{
  "num_hidden_layers": 14,
  "hidden_size": 96,
  "num_attention_heads": 3,
  "num_key_value_heads": 3,
  "head_dim": 32,
  "intermediate_size": 384,
  "vocab_size": 8192,
  "hidden_act": "relu",
  "norm": "layernorm",
  "norm_place": "pre",
  "norm_eps": 1e-05,
  "positions": "learned",
  "qk_norm": true,
  "attn_scale": 0.177,
  "bias": "none",
  "tie_word_embeddings": true,
  "parallel_block": false,
  "init": "normal",
  "init_std_qkv": 0.052,
  "init_std_o": 0.0645,
  "init_std_up": 0.0744,
  "init_std_down": 0.0744,
  "optimizer": "soap_variant",
  "learning_rate": 0.0106,
  "weight_decay": 0.0,
  "lr_head": 0.00765,
  "max_grad_norm": 2.0,
  "warmup_steps": 135,
  "schedule": "wsd",
  "decay_fraction": 1.0,
  "decay_shape": "linear",
  "final_lr_fraction": 0.0,
  "batch_tokens": 32768,
  "max_seq_len": 1024,
  "doc_mask": true,
  "z_loss": 0.0001,
  "train_tokens": 119200000,
  "max_steps": 3638,
  "dataset": "wikipedia_en"
}
Each number is 500 + 25 x the weight over its row's rms, rounded and kept within 0 to 999. Layers, rows and columns count from 0. Numbers have three digits each. The size before them is the row's rms in percent of the matrix's.

# layer 9 MLP up, 384x96, rms 0.0744, rows 217-361, columns 0-95
093:527505491490500494522541482517516488523480524506473547523492508501523518517482477430443455518538471512522509496503463481491494475473494566530500496506479478482492465496476507501519515497545479490511502473496450488508455485478445502537471478466475545491486524466480480480478501498482508516
105:494505469479498505508507489552463518491494481554503488511474489504493446485502455535485512460502458497509538515515516545487470476514535480487519530476511489474559493500481468458497499558520483503520488527501467535507421489485477535493501473507540485496506525497492528504512484485516519527
096:484478513494484492480559463547489503509490438503511487489497470478504476491520471476495515498496442462557512478485514483542476477539524500494486511494535526518490517461474507469582480538480473487472515503478508482475511494535501469495459516496510497496509515497482508485545495478464502508
105:531538469519496559490520519525499491480507472463541515569486476514448522446512442511526507510537504496501509468487516493482543480479504492462479511498506517489469519488518555504511443508509476477483515537496507504472461516485479505513490533468483465500519481501517492522523509502479512523
098:477548530541511464517483480470454464490501502501520507543506498473545534494489507477498496466481505473522498451541489510512493487545474540493512500477455481538520506496550462489511507469521522497485470466498482503496513505525483490499462514471542503526559487483508493529525468535505476475
112:549536478488523569505501486500505470502464512506527493483520481496532545509504440486483518470502490484489470480481478456477529466508513498481504475524471519509483508480533483507526486552475527503476518518457478505492442476490506492495505505508481512482460482472443475495482453473475520479
111:499493472549506455490518460500522524488515479513465501462490491515492451515540510494506482504529507550515506504527505536501479497456519499504519490506468459503526527525455499468519489506536437515505515491474486489513472504468479488533489489526520517470526520502506553475515506540437499547
092:478491465575500466498546487509482468480511461520517524494489433512480477497532497451517510486524466528470530474492488500504484501487463508473529505507519516507519513482471533441504498520528489508486504483456495489549499447463551497497478527500482518504510496531470528512492486482513505505
096:541489500505483473490489458529490510509538460471446464489484530499510510507524556492487455457508461471520507527492489493478524527517493502439465500498497485492491496504499480522482495484493466507514479513471461454470467475509502472537505478511510507514521550487481539461459479469496546497
108:464468527525481516483489532527517501523498564511481515506494460519474478558530481496467454483469537517536491481504494458523484505534512515502465506496511530490508506490449523509533486479496504473493481496451519513493448515510507519461504520475498469523546484466491486526531542509534485497
105:485482488512467460518534514547467464500488504459486524495475515479486516466547476472487493487560499476533497508510491535484509479521506526504448462520501462484498535502441487535514477513524527567439518460538512515510497479489510512496519516481505504494482492505509496502495477520461506528
100:484512509453476530506512469508504500445507506508508498495476462493540454499500470496482523503480495488529521459546500499525460458509455475483514534515491507538497519532482463488464468509502475529508476513508535531458486466478456500478502479537491498512502468483492523510469536487487559540
111:499503504500543488503488499489488522461503531512465486545464507528506493509523453521437524511502495470539517460550494515490563503495495520507505488483538454493504474475515521531508479488514500504454497470500537486526466485493509486459506475520482524479556473494455470497506487482473463471
091:457501478503453498476492521498470489552479508461503496530500493522501470451539444497489492510474490503465514456481515503482506499515500529514490500499469479543487527492543526496502479495502481511516523509505506473458492450491469533513438490492473464513495440475519476497471488498546522464
090:475471497494473490505503523543483475493459469551491522496509473458470523443539503488500519507523505493469472490513521498520484444470498526478505510454530524526482526504516466540496515470571464539535513502497487489493492522510502503487513522490514490514527485545468525486500524547498526474
098:504500519492496544509465482523486518471511543501476521478493495468501541495473474505473524476547511491529517486489531554524510486514501524523545483524488464523483507478516464539478479536491484535478535485522513500500543484508468501506526506519499539486514549452534491504550484470517470451
093:510549474484544472452487495488483467495514458537551488492508491484491531520485475488452462473513486506530527491536508471457486481488516535486517507527515467485508465504452528511491470497507504489440486510546517465475481485458469512516523503514493512482521474468492528504490469474500485539
107:484487484487531524495500471524494449518530476499462471475525510466497515492508522485490511459537462517519509481481498548452461504500468489480525487490523513529476469473452475495508504493470507481453472486467457478512513488495476505489501519526522542482570511501471509544479466477472513520
103:494516514497484552463486499555483474488512486525511513489481481479549491486483506493516501545470449472479490493490501472471461492465485463499485502482447503518549487496489510519510506487475440483489466496475523492504452525528475494514550506514511505474447541462482507532471492532511500490
106:515528505465488501453479459497487479526494511498507454491466497494481537484501499494485513477478475477482523442485516546516506487522477483460496491548472516499487495505483486503520452484512493505475518448490533475545490509514490537505446490500470515513477426480489473494547499485471458489
093:477499521512529537516537515533517538508502483495495525538483515492470499490507517513478502457504529525476539466499514481456498511467491539539466524451514511516533472502504505468503527516506544431529534529525498514522518479495512495494493489514536525468485470459494476544493527558502482505
095:526535512508503527500511510478464482480480536533522507485482496503487509525497527478468483484504516486511486553514489518489513516501467474520485439489495495521515540490481540553456475512485532451449471494490515480483498542472489558485551458501521481486490524477522533486549481498512515499
103:502460505525458515484515480469503483505436490523531522492515480454483495514491491541512472502489507446520440484490427522512507480511504490522512512489472492561526480515485497469491498525459494527562476486502503494504460497448527525498516523500502527487487482491488472491456500483492498517
094:532499519539494529479474480500496467480536510506522509518472466471509503482456478455509497474464492492517532482531508503493511464459466509492502533490522434517525499507452508483551520494495501513504506519529527477486529490513491522503452488457523542501454464522459534524500478488524516535
109:530485507502530543493521491514488569489480491508520483539488471442451448526543537496493469465522517517496470482512510492491485466537502500512494525469451494547477514501524496516514542500526523488484498486486491499472467510480514541518468509499518516447510509507494484491495511548471473521
095:456496483518488500513518509529459476493516490479447483526473501504447491489490494529472443494512456457499479422492498491512485497483497476475473516457483455479476467552482504482485484518517491529520499508472454452492509514541525523463504468512482482478515475522499511519485507497500501516
089:506475517527481479463518488482515491476529492434491518468557482467481501486471485486504473471498516505496514521548476508521530516502481520502498500521494468552521509481461512552463504527487496485501480480542494455493498459532506525515487508441491506516535508493462501516547555473501485492
101:461476507500507479533470487583508511475497494526486512508561516484501497498490514514542497472518502524532441538510490467514499499535510495496468508466492538505500505494488488519499529482496445468480522459481513488518503519474438438471461491528484474498500510514528505525503502512489472483
101:535509479511535482501492528493495486501482495521498547483488496512455465505462475528504485511547508521514486469521505507463493483539482551490510464468478480522521499542482481499501505546517511550510524515528484496472432508471506553511485483505473524480482492489490478484490497473464574483
090:496496505468491486460462413503485508526536549485480491470527519493465489511460493469444511536501520495521479498506556476498508511531466470520544522472490471494514506504481479486487466531495506499511507499516495498512501471489475522558522484458502500555513501491512495487489462535487516503
110:522508492487511530483475470503450549446485500481512473460506467483503516543506431495479463485462511525505504501497473508480466537476541488491497528478474466470504490454514517510514463495534465448491539490486495502483507515528528480504488486528527502548468511512484501516491504473476517528
109:447500534541496506508510562511492505493491451525496473483523484491463533498489491518486480480518484513493464474516517527491504475547549554463524499528532505513510520497489480493527538531514496492494501524514485505495458481492505517503470533484506478506454427474497472516517522477450530507
095:501527498503481548485564505470472524463529551505518497488530509476535480557458510505477495513493489491477521519514487493458477497502484502463492482478486542507516545500486494520507502533499478491504477543505520502500516483455511448485486494517452475576527488526515497490509473536479504489
097:482509446482507496504540464456477472477474507520504494465476551541468464490527508491455506461482489451511470481528500480458474492517507505497468482483490478525490509508488507455543521495507484470551453519478476507537498514487517479458506503498462499531520518496507525503535492483465490536
091:535492494503454489476474483544474492508518505475496496497506539463522441509526487487468515469479470494511489504496508485459518541508473512536444490557445479455514502459508490484493481476517470491481474449474517497482507470438499499523500504516499500506522496459479482529470469505505517504
112:471475468490505501504475482511501467461537463476464494466532524438521461518475494513474493486453464501546515510469497487539512494532473507484544534487495510503480517515469521474494452507553483530541487502494520477486481490439518508465481497488482512500505483519482529474524528477518496513
115:509513463514485497489467496490483489530505443508449517493481524529502502497510502506498544530497539511510512509502497512506529473524466485493474468521523454536509535523488530492494524470538511514482549492478480520481500505515520526508544472472565502440486512493508506537516454454460510468
099:454458519514467458457500497498509505518483501526517535487494496447497487498516441542487456491511497515498456485468530505492468524469509478494458491489471476511489503510483530456514437503477528494510475500479511487512527485480468508515506478503484531552522508491458473479484490543489492548
102:486476501523501484477513467519498507506449469525524463542485537497490463488469434519464509478509470508494481463496497495519509501469456477475471491542503503511515503501497519493498537513503486477484510526473516518439521491485476459507464481509482530521459501455495532542537495498476442510
117:511445498484519505527501521498480493430502490496491524495511464443489466511484453490499505506487551490460476482441492525507513482459464438472487498516470506526513501459477493517475496474486494525468464449500505493511512461511516502476474511496493506505493518465435494478501503485487506513
097:483521452481477453509499507517480489526523482483504534522501510482499518465508482522459503511544462448541546499532516471444505448446488503465451517509488485544505515507505473497482477520472504469490475492525521462514505483493477491494485525489548529486496525509487489490502497467459527496
105:482475499489513477502533523525478481478534495489517517472505495451498455480463508487538539449474528492494490482495512469490489520521534498472483532492488482480509542492472532507504493543507423551513478494503511494475485455477468482461453498552509504487473481487468521490471498476475503498
108:531468492528497482476496493541486502501470490521488508571510502474486551513489509510490435507489509450496488452485516523478485478495501533504474488442501478496502501478461543483536471527493526499520517510467484469511512478562553482505532525478503504513473485513461494487507480493491488459
098:526513522555503508472480476496499489451527496507536494473512499464529485496525502543503463509474466471560489495521498523471501526455534464474479540503486493513474454520474527495493479493466500527490431467477543485481519474467527494470483485488517463523500526482493487484484508484485496516
100:475462521545561490510498546546471474454520437507537508493492481502501494487525487495490445519499486503480511465486494508485494502486493480467540527470454510491482482442497508536498505506473481530532469511520514517455502464507545519487518475515516509512481509491474485481464485472476480488
104:538482494552536515499451481496457491484462536495466535501516460513524474519501441474481502465541458476477484473525468502460504496481482536468526479499451474518498536475449508483484521505534522530501505494503513478513495463479501500497538495485491464512518472479501492499501494485495465528
098:496507504508497488490496500475469509448523509530511562508531507512488474481529470527501480457549469528477523522486518516456493497511514506446522472458538550504541519446499506513536521490502499440479531518519513485485521545478530486502519486475514525521512478489514484525509507487498499543
104:493494503524521504471523473515479447491487485535509481523543509483526536477475534492536435494539487480485458453519483525490511509504528466466467531517507517492486504521519486441476521493520463474506510558526523465569507522505501514529500502492503473490482491480472483496485489523494491478
095:482524507517489483501485467536470471485468507527540419486505487478509527528472467521499521518510550506515519518515491527508496479502515487501452538470512478480511546507475458490483495520544535445447518508476548492534503505506460501518472466502503502511492480510536501478492501484503529475
100:484477496500469513493511542510471502471526501508501475484488576534475494482510505520524470523487518490527451465526525500490541513527530492512560499526458498522489487507511502534537504522518469470489462451533512457474503507486527512531507502488482532527475501441527488489523537494493486522
100:515573491507462505498498470494520477523483516534512454526495505514519473523487446553498504530467511453509507505488511500517536483489481474539470464528489496477461530485534506513521465528520497508525449504503535524520490514448501546441516496516534495522508496481509491499519495492526506495
091:449484471517520525485510498526497535512494464472485542513491493507498493476472474519476527512526440549473483479529479525515531476458515532488484503484525513458479481523492475501505514477497524444533502487487517461515497492522480504490554491497525536488460513522476453495493447519498513460
097:520510541530507515508471452485498539459521495540492514505567502500475484487535493497488491540454502496504501495497525529487566498469472481482476491484496473495508505480505534467531525446476476464487502474475506516479513479493522530491463490545515497549478518525471472485493492454530496500
100:531497441501505525512461462478526500497481526447494494462530448496478487459511462454490455482474459531511474476479490460505507457492506456506475448470479481477530495451480515482519510508478488509512517510487512468484493494490478494490490495444477517521492478512522528510534498503482480506
094:526509477476509474486465477499449499514477494524498496514509516432488506505490504487506512504542468517481521495493555565445510496515539483438491497489519457491512492491485489482472505564493512464481487470484472513512513466498513538520491478505539516451511499496493469545497504510473511522
096:486460510488512477487544522524521488464481475482445535487542494526511487489527511492488494460480516530481513477519485547511540467542479438477452536501514510504502532514520511529472512508522493495554489518488452520492547473510535473473506508536508504527521529513492513519536495505489517507
093:489499497532498526527509479484472498462523500492502498502517543462449532469471502524494464478505480482500498517493470491458497472504493465490473529493452489467522538487502509477542492488515534471470540466471424488526523443519447498491492488509459474488510492481513493499511500517508544482
090:525495453524545470494494500502530532480483494510486486517469533536489470490464476500453458481484442471453496499476452550497528464510508507467512526444511476504498497494485519472488501486523495469484482485490523494489483425527492489495505466533500468508506501498480486486478467522533516508
098:539493476499455468485501502481489490540450483513503524504489500526510457517534483524498484490514444468474503481419526504483491468434509476504516475480475523503497486481524510519515509510495500468480501478468512484464472504470505519485484490461498495464522469463513534528532496502452488536
103:501485511477501522533551506542492509514531527524452497504464457480514475493499497517489508503502506520515416488500512480508508521498488504457479522545513489482517574505498460532521489521499503508537480522468474487513464487472557471501498497499495489552488473479494479483473519469537507496
095:482489457549496545513479510529489490470466494506510452486498509476503461549415484480501518497507487477524468457532504469526510455534476531499521513513527482511508495483504537461507473526520489470538495501490497478529474484509518473465543499506535506509531496481513502533513513499518467511
094:473488490479468514477474488517485484448475522500539464467497522525485504503528473521495517496478467484525521454469487528515551512467479489521468548491489514498553519510485498546539480490529489486456501475444499539471520494483458470501462474510503532485477532473496478519517498525480495512
094:465477488518502534508483493499487460497460480461494531457474460499466446500499506541482486439522505487493508482470474484489500476467458498483524492508461507515552512526456494517497466487525486492528497500503508447524499503523497537503503495454514491512475455456474531531519516473471518505
097:487509505515504543479481503471477486455521505497489498516449479500508507524492461506474533521518504488500539453494506547460526472474469475523496490521464484466480477460515493478499492498529456472488533484532474507470496460493500557444481520490469486517453493468498522485513461474514526515
099:496531541542471507504478499547515448479542472521497459528480519477482510498520485490531526515464495487470508477506501451470469472474483492498479479504480521564528467507443543500532480538492491517524484496499500496520472491494500485522512492531532501485494485486535517468446514486490463520
113:514508515513506490444533486568524472488518459464488514511513506531475488481486498560504491496509523494507502459482486468463510512500488487510555501498499523539506486532510515518528495542522497540492497498520507480483552456477486486476488502543482519497530493517535481514547480495446538472
108:529504496495497462515485501514500504480481478536519535547449485463517528453525512513530492484525485487457471478453464510505524541516519505502511497517494494545512514519480531527525488516482479502500439520492496476476484451497527478565470497534499506531508515529494484462468473490485468474
109:528549497499490459496532462480496517559525490466501493437476493521535489496525467525480459496501492490504475482494451509502506499536537484517483510499441483483498516515520505476498492517485468510501487505536514492488490510464524470516522474489511517491546522509518574493506524464448491531
095:495483471512496477511469464499501441500468562482555547504526511459510481495498534517474482526511479510498478479479531510496463523487512503501512504511448488503474504501517465513492529492558467500514532472444496501473470499498543512532488485489487462527471514477488499499485467554468514495
108:503477475514499488515524501475522478487533499463509488492543454475513510550508470485531472499486519503509486513485500500513517498467541543532517487509510495451485501504494498499544423517519490520481508452500469521509498475479514452515517436527463514532539483543525500537516473513478491496
094:484471482507522487498500496504464458474530473461508460468511466468454527480489482497530500517488511461520481518468467532513518491508529496483506482511499486531513511500503450490496476525550517532478497512508488486482487513483539510521469469530531524467515508478477535500514517527522512599
091:474511445496485472484493523518523531473496535532492467486492497528514515546542484490458510478475503485502513508540484510478500483487515521531530504460498478487523521532438529555544466501514502525552509456479492490463497480500476514521521496489484524508490504530495535534487495539529520457
096:506530447495489557520428484521489475470457521469517493475469493497479512485514496484457471504501504511475508514485553474489496458522483534524484490480527473467512515469499510542497460525534477517484492494550533454513518496509483519513523499507523490505470436508470500519514482505513511507
108:455523496519516515523536518486477504485520519485466466536519485485536475514520479516469465489520449468506471442491528497529502509508464510481504535471469485476525526490470475456546509511451481491466508515486487498504505528468466483476511444518508508479466525505508481514532549525487495491
120:532453464531483501459513508475508449490483440520491525489504504478523490516521463478479453560472490481480483476496504490499449469516497521502498486462490467497470518533497516519519482483504502450493477484494486501478470497490446506475494459491469503506507511518468474476502435470512476497
094:490506494497511507522445515496462477509523498490485562548488543475493489490511474551500479510498477526454519520503515438520488527504500472468473531480474498465502499541542501530552523524503535482522505457488520469511479488496513504460540517494491510496514517461494476507517465515541517503
099:497516512478528506496520506573478469508509535467477499540483538457472506490514492521521464503497485516539484515495504516548484514549491490470524537492516498491508509455469519522482531477536512497541513471540510528513479495498528494464523541533514500529526500440476497498503507444515482505
116:533473443496490493524530483480477497562485488518483494464479485476537433511475494512532471487492541508491517470528520479493510485471511517503493465497560456537502494437529488471524518524502518523461468504514528497503470489485485504500469508496513528525511493469500457505510458508485496514
097:479477510474481499539501513495461513552493513493487501510508458484483500482508474529503482474502475425522481478485491511472526456495500530489484459492505463540491489543519483473472540482519463509529493490508473470529493458530538460535483457494509509489508535492513510515524454462534499522
089:505521515501517468482551474504507464510477502509535520513530525479483475490492518516512485490548519487531555510495482564481510520503462493478494537528470489505498470527506514513517579505498495477533513474466470443491475450504523496509530489490492492503522522530473476501523453497493491461
103:502477444513498500490492482537511504491496484496506502479479516516465529530492494507493455473485510481541491502468518482559491461501501518448503496491466476555573506497513541481475508491495517492557468455453501510523540469517520508481493478500495463491516501491490540510500469521485455511
102:508482476497473460469493482524512478529546512520499513469513525485510494483473463507534472504492524501479483509532495492493479531537552474500488509490439538509517527482463522497479476483473511503465524478465470448489480462480490501444498464487507472491517484493547480507547525483524536530
099:456507461487457493511520476519490465518508513493487529508530508520543535480517461444540501477487506488508502473482463463512534478514524515535506537514493530503500468476481494499533501511488514474555494491451540477518507503491464500515511524537469452468508464496471471489474537487512464509
105:439484483477540495536515501470450481503504489492478534478493452500495543492533480526499490499507541508559454495523508461546457477528476473480512502509512534513505470506489476530503522545515513494520507498454492447485476482509525520491494535495499522503547521535505503496534487478510507479
109:526502508507536481513510503478482464528516502474512499505495498467527542468479489454522451472548473498480490488491496464478550490553545508440514468524473497481539510497506521523512499499521511489478474490523484482499491457534485505511536458466483448493462503487468502507502500514445487495
099:481469469506470518527498500510471475505513434540507509499485495461475493479500457501474486493477537529535507504516464489495498490514496474509522500523495526558528503461436543486497512512493498519533487497536504510497462513506528530487529497483455556531517520492537469506494519495560512520
097:505503532460494505473513456510455533463474517502517504490506457503477434508491516467494478489488497533484504478524460508558507518544492494511458512525458496528492498483526467520535512542515521499494493480514528539463520502451551486491509509493492477511451507488474530527518521491532487490
098:489521480496479537501494499534509484478502470524487512488555524497506526478497474454499525482499527528513447492516541497521546467494469466485548551487479516510516507490555487456504494506490483474476519500519514477502500502480487530441503506474540462531499522449524488490511476481504515452
094:453505515537547533469503514518460514485488515513477477573526463489529506473506509488503492502482475518512524483567503532500532473485518538468485494493496481541498521454465474497539505507472482481493513499488512546527537485470506482521479515486474523519506493485520563525515492515521481509
099:471498473515457461511484458515540462481542504517492421498501464508474512523490456458460490509497516500497446475482479480470439475466512483505465506516486516529487547509509496497473510480511472504454497505505522505498505507487465499458506498486477510511515482511509481483486467496487465544
097:499502477487514490504527530549519460520471458485491503498461465462508482518495483517467494513521525510501514455528472457497444514476471503517483530502482461503518472475514541458497461526485488478489490446489509440489510503477515492497438494525482486474501508497484503486509434504515512524
103:476470514536461500516441535495521514515525516529494514487499495493483490521505460493491501477523458496488468465534450530464525523459525459491485507465501467493528537505508508497480512527478533529486534496522524481546521506504442499519506471514506481494510478461519431498515525487468503489
098:543491487486535505489528501488469518468494503493518475514508554508494486478532477445487468523528509467563509452532467493534506507485488504467500470497539478504485503547509512482490490510523479468489504515503535489529474559529482494497509481487517516514503481472535478514566495462460489523
102:487469523484537502453472489497455490584502488551491503502510488490534494475483495465490513480475464504475514448515504522487490477490500454501472544504465488485465496482481560464510474495496470519517526530515474470500457510469526488482495484494528516520501468482481505528495507457523486504
106:442518472516531511533510502483472459507522516468519501482493496493502497474485487531448484536527476499487506512503532493487510555496491478527445502476455471514528509507499478476499488494536492450497500490519539501509532488514521504460479474556557490494487522470494514546483522513455466516
107:506514487481467505519523458496524512495504511492495473496489471436494467475528465518491532459531458516515476458504477485499483485512492539499497453509457448498512497485481483495509516472501491494520543484498468441453478519461491498505503489454525485478455493509480455494487514467470459485
087:510491458514507505464527536550506509489521520498519475470503482511551501512469541473510466455524507437511495508534441490478473524484498535489487493521478486485510509487494484495491539474500487495519542501508501535466519478481542505522544486479482483491536503518573526529506530510490487520
094:501492486490504529552459504484472483467495492525498541536481500486536528464473483503497469520527523526456480481542494504490514537467506461551474503506471511519488517493464508481517529499459447532500499514533508497547494474523520508474486485492496527523445516438480521529503501503494475480
090:521512517503503504502525530515514500466485509481484502491481456488528477478518467530500479469527518505475487475467494511507479465529483486463516478489500501502495486531508494503503501519484465508492526459478534473515497489465501518534521509518429470564490499442461506516448461519545558529
099:517471473526492444485529491537537467493500512487506496455510498493494521520496488491509527530504545527480544488512505505481527473506503471473432507488500488498459504505516547489528481520505493466528509477481550519482486505512485504535478555504458506499520453465502502530513512549449518525
109:472466514474497480478499485553479493447475509533481463490482523491533506479498513539506477468515509445518493516472484514522497479479522510517452455469447547492500506472509491490524525502483495499527457478507487463509499501527516527548516484504484529465533511513497488562544470504500500519
100:506496523441474493472553497523505480507472508519533504549531506463453502503503520468488501468477519482499471459454506527520518488509454492476503483481538464534528506487490525457508513460485525513471504507522509515503480517478476529520524435494495492505478515494469479457457493508472519474
114:525516541527474502502490512504457498457489503488478515537531538487491520502490521540481474502494474494523503481492510512494510505518472543462539474486473486532482498489500524497447507520492473510468543500465491440504456499504472498495531458470544450514501483466511509466497547484516552524
096:490473468530457460506481498465548494514554488528454489489499475483521538523490486460514496479464476515509470497487463512459466505459537472506479478437480485510474491506498514496487484522481488490515514506494496498504494458511452472531478534444483508509520508483519513492518449505522513467
091:512534497526508480549501465471498516501503474521460510454468464478465506496500505505506456508479488498510520464495495487506517492524487478482529474497506478515471550489491489490469505536495497546487489460512542543460461452507451553531539536517508505526525480491502495496465531538513474509
098:506503533502476459478497512469531454449511472500500469473504508488471481490487494492502517520490496505510469474516469534529492508519491475469489505515567509562507557489528515471522473510496475533500530519467516503530497483506510486515478470550478499490455484486514446544503493486466454515
098:473505492478496467471475482502499508499491502507469509545484481505477456528496472528502513534540466497478514445451468485505528516460514476468473473457521470488564506504454497485514479493497534507436526506510499484518502508490468505502489451531520500494498473484442504530511475476526505494
107:503460499506527524498491513511463497507466495461481515499552528543477554503526473521473492483501517510489489503477440533455458495498498494465461500469499512490515484451542468508478477506496493500448523511546521498516481503459552476485510508472508507550469488512488479516490530486533505490
097:497559521536472492472509463561496503447509483526546487482517514484462467495513495529480513492525490483454493494529495497478543499487480515541507475502517539499541457508472548505513501522527489484474493482510489472530533495541475526520507463491464492493514509525532522529527511508516457501
095:504562485503527522518500495506526488497480541504490510518517530520479482510507454489462513479477488477448509506505466507487504504491482503501525445496466460549527470447521489547474440538504491501499492492518537488504455516537505507483501484514501540516471521457459511536478488476514483501
101:493507495494501525530500510522471459490444483502479507523465480545459539539475536497472521512532501493530492491505500508539526530503496526482503559493508457473465509500507512534512501484508485482465458516476510496513461500465501514517474487548522475523483456511512494520545508529452517452
092:507506476520496486532505487563529487475541463504455467509498500527509526469493516535526456499510519537515484510470533494494497487444519515515499466480472520514494506461470466540550478472509535505442484509537475479515473503467491460520506531512519499500516488529488543499525522495512509473
087:465534466500476524509469509491444465527495499475502489496466494494522524527514472473499462471456516500503527492507511540489507501497507449485519496533487495498459469515541504534519456465524518503517463492482515448479432521487467538508496540515494515524478508502506474525471478494452489497
110:524509490507474473510477508503494453511491458458537494470486475426521501477493468471498450501519529484515462455552486470524511486508518501480507482496502485496555498519449521474469534529505500521469508538502512470492507489487500513478497476479484495496492510533524471497498451536446489511
101:475520513434460520529457554525509485475520508539478527529478486506508509523517474513526481472488491463480477469538493529453523515493519502529530510472534490490475505503518523520511517496524484490508492516533456523499465494490520492466553530524529475539491477493460502511522487469471523532
101:483496470484510497516551506474531512513563487458496525492510473485497495530534502491481493509519514446517455466467500499494528476460494469482452537503509497498487497492457533539513445494469494502462464508525504488514545474490543508507535531478527519552481527518494506501486489528470498501
095:518500503503508513500463523446515478512459526519527473469533490466505496526522458468478506509486465545509499445498510519472536511554476502486509490469474490496458515483492507493553500538480495490506480496475484473438515506507517530488549493498509501521514504514535526478523490451537470472
095:481511443501489448495516524496524483517500506470553533488476535449539517478516480464523455495484537524524483467500486507466532465488549527499505543523505509489549490494482507508467520530495505510533490503464493501499495521479446522478527523503500476496476499485531506535523509477473539514
101:528517496520534491506488499535500535476513501496541457499499489514529467497521504488508469455549535556480475488485492547549497526475512474506499458501531491519487500551525513513475520496501503513479543505466492482523520492465509522507521518503484484532461491433456512532483490451510515500
099:498491500524504491520488505482470512484493479531463505517535487524490488539496505523530520509482531551479479496494555466478506509494511490494475499485464496535515497467515526467518463502551468477461523507500549501477479476499539491519519502502476533536530560458518490489471504505550447459
096:507467518509529494530470508520464518519496515480486569475547519466500486546536482521519470525542528470524478491493490530492489511510498504477465548546515467488488505488504479506506494498501485501535489514507475535446503478492524491504525536502434503529478477510500525484540517522485484446
093:540515476538490524506491512506523503539490492501479493513465548466492493484513481506522455509459524529519487503487489526475524502482531481501522530465531509481527486470498561528499502559496535487472526489523501492462502480466505569515491466472499499482488484471486512465497544459516465468
089:539530490495505509508521508504484484498491500498468518468531523444541483526500514496504475530499490539521519485507483524543544445513481481492506452503510521510483508488447515516462489492519542546499496491519546520460453462532496554485462540522514520516484518506488514492508473454503510511
109:525474489528547513542468423483484516489479483501519508471513465490493513524510454512456463565476521463494500476524497496514479500453480471464536506486484513499532528458513501499531469488521477500504512490484478492488497486490516485461478468539524483540486502528481503494483501514477472460
099:448480471516535485534481466547465496518510491499468496506472494439501442547515490542515481548485477475488464495481484501489475487513492508532488515470457497464530507501513471515498468474477490495506491482454500517465502474515490555510504477509497495503520503471439473509501465498520516515
103:520467499485529519474516484464460467483526496485496519442507513532561481467515493489455471487486489496526502477496504521525550469471504483435442500518501500462494490482477479527511486488475486487469523504533482478490517479519471502549489460480476494513526503475507508494468514442495496508
091:520501492503535494531528486516516495470510492484509537497516504472511531488509470512540458448517502492510504459510523496503525489460486502534496478516501528534488471560514527514524479515503509545529522470488487485522483533486506477528436499512540524504484546493483514439516537510443520520
105:468490516505540488512524485489464479482489477530488488503565497478496461462498490492528504539520488539496523505504513558462522513539496492493501495470532528472542526509494513551534454508514449553528499487489490508512472492534501505522536502488538478518490452497510471483519493504476538516
110:505477495495501518534505470468493479451465467463502520466488498501501504468460495482478467521487490477528495501444447526478517487504504461502504498487447506551465498481517515485496443498502509494490489498520510477452505504457536499514511506479521459553535542482519499508482518450490531505
103:499528507519540480522467517499446491468543510487484491526521469512557487542486493505484487494508447505541476486508496487525543487497451520496473515530498499476492466516501519514515496502521457494487495487471455484517532531474527506541493513539476514523509490504540539497563477471515535501
100:498473500504511492478496497483449510525496534543494467510487462544492530470494460499480504503498481497518487431493537554436510503494539475501484470495519517474498525498509499491492471520522499510474483486463509474443528517485509507520510473466539533497461468504505495489549507547511492464
100:523494527508513514480476502493512464508554478527466525506481508507463532465491508498481514481533459499481494482428517473419566485475508433503480519475503479496481502482514537471507467495497506490502519509477512490538514488511513469529476502478495489509488492479478556492483471492481499516
108:510519515492518482494496460478485479457499517541517486526469484474521542491468466520478467484542500441526541477487525469504529517481482526514508530487512528514536486461490503534527489509529443519521495512515509528507509545495501510539494475481520503482509535486509454527503461537475524456
100:483493517518491522493475521498493515482494495497512501485502442495498490483518491476469527436513484508494476487544510488498483493525516556506522508459474440509540510464463491476508499468457454487510507459458509463472490421500497494495491469517490480450493480484515481518494484478471486463
098:523506485522503523495490515488508507492497485470532476521529489490535505485531430511503498473507490497440436459511522481487531548487473475503475494524517535496491535503509501512512520546482493516522472514471448474478486479518517522516467492522519529508470516499548527462559541504500497489
091:502509467531533461493510499493476532494517498485481493484557477485508505480486499473481533487509495523512510504486498490514492471514572493521467512501539492501520536511548509507471446480505471527486464499489536510471491484477493515524452527455501522471517489500517478557508480557519502440
094:489516524476501467452495464512525523503500451523539538529462505518527498527502490503512498473482466511458534435464491478526506513531498489520459465473456504527472485470520492496528545492469484535499521459481513488508519502510487517516452485484501479523472507485484490479471556489474508508
101:508493519495480508506523497515500480463458477533477508515485492479491508496494476532500456489465522520484517464491530459537493506466561543499515476477485439536489474524491471526509459499521452491491559537473463497491488482469491530511520505446496534476507529498483483486503507516511541503
115:527539496459506535459501509490486489500495483545504579507464506481487520484470505494492503497514486487519506461490507489530496469545505522532487517530504454505492550507514485520476517496474464492492478467442525525479522508490505506511447479496484496578492505538470520487478508466517490516
080:509515485466458515494515477445481456498514490516522495461516481439517498481476488473525516504478514477496523496479478501482502526478519449507488522498498453505458514503484526509499510450458521511509523468491517518465459510481473541543505545451502464509484475537495523510526486524497499548
094:508514520492486523479493445475523482470490504524525510508523519499478478507490432520527505475502475493513487502479488544501512528512465457504483529473532489520483524488529489540505456457481490522483452462487508524509489485464510517519521452522489565468528535491540502471504529471533500487
102:523509466559484456504470495484507490507528466522516493476528538481475495500513508524512493493520509514493510490576526456537511494493506525520487537489512510512499494503507515471509476504479482474505491477501486497463563472482483560471520489504522474579541541484487498509487517481523481472
084:489490525473479497509510519494500532485525451494485527493484513559512537488484493510474441475510503470491532490529494526494506499575496471456485505511481530499504516506449513525524515477515452500532526512507466489460505477482544489436520518505544511502489509502489456506472509482491460498
099:494526494510506482491494512518527493512499472505457504534545538488511496513475489533522462469476472489537534461440523512485524466493468468482520520519493480520509482512481502544509496476474537496509506493464539506431492464507461544499490524497491521514548518493489499506531464463503452489
109:481480488485483494483485510562517487502489481517453511475537489497496506506459483474486467486525496480543481474537535452507502464461510483432512532479504494499516558491491524503500537495498525551472495518556550480526490506486454523490494489486507485529511499475491516516474509494494490454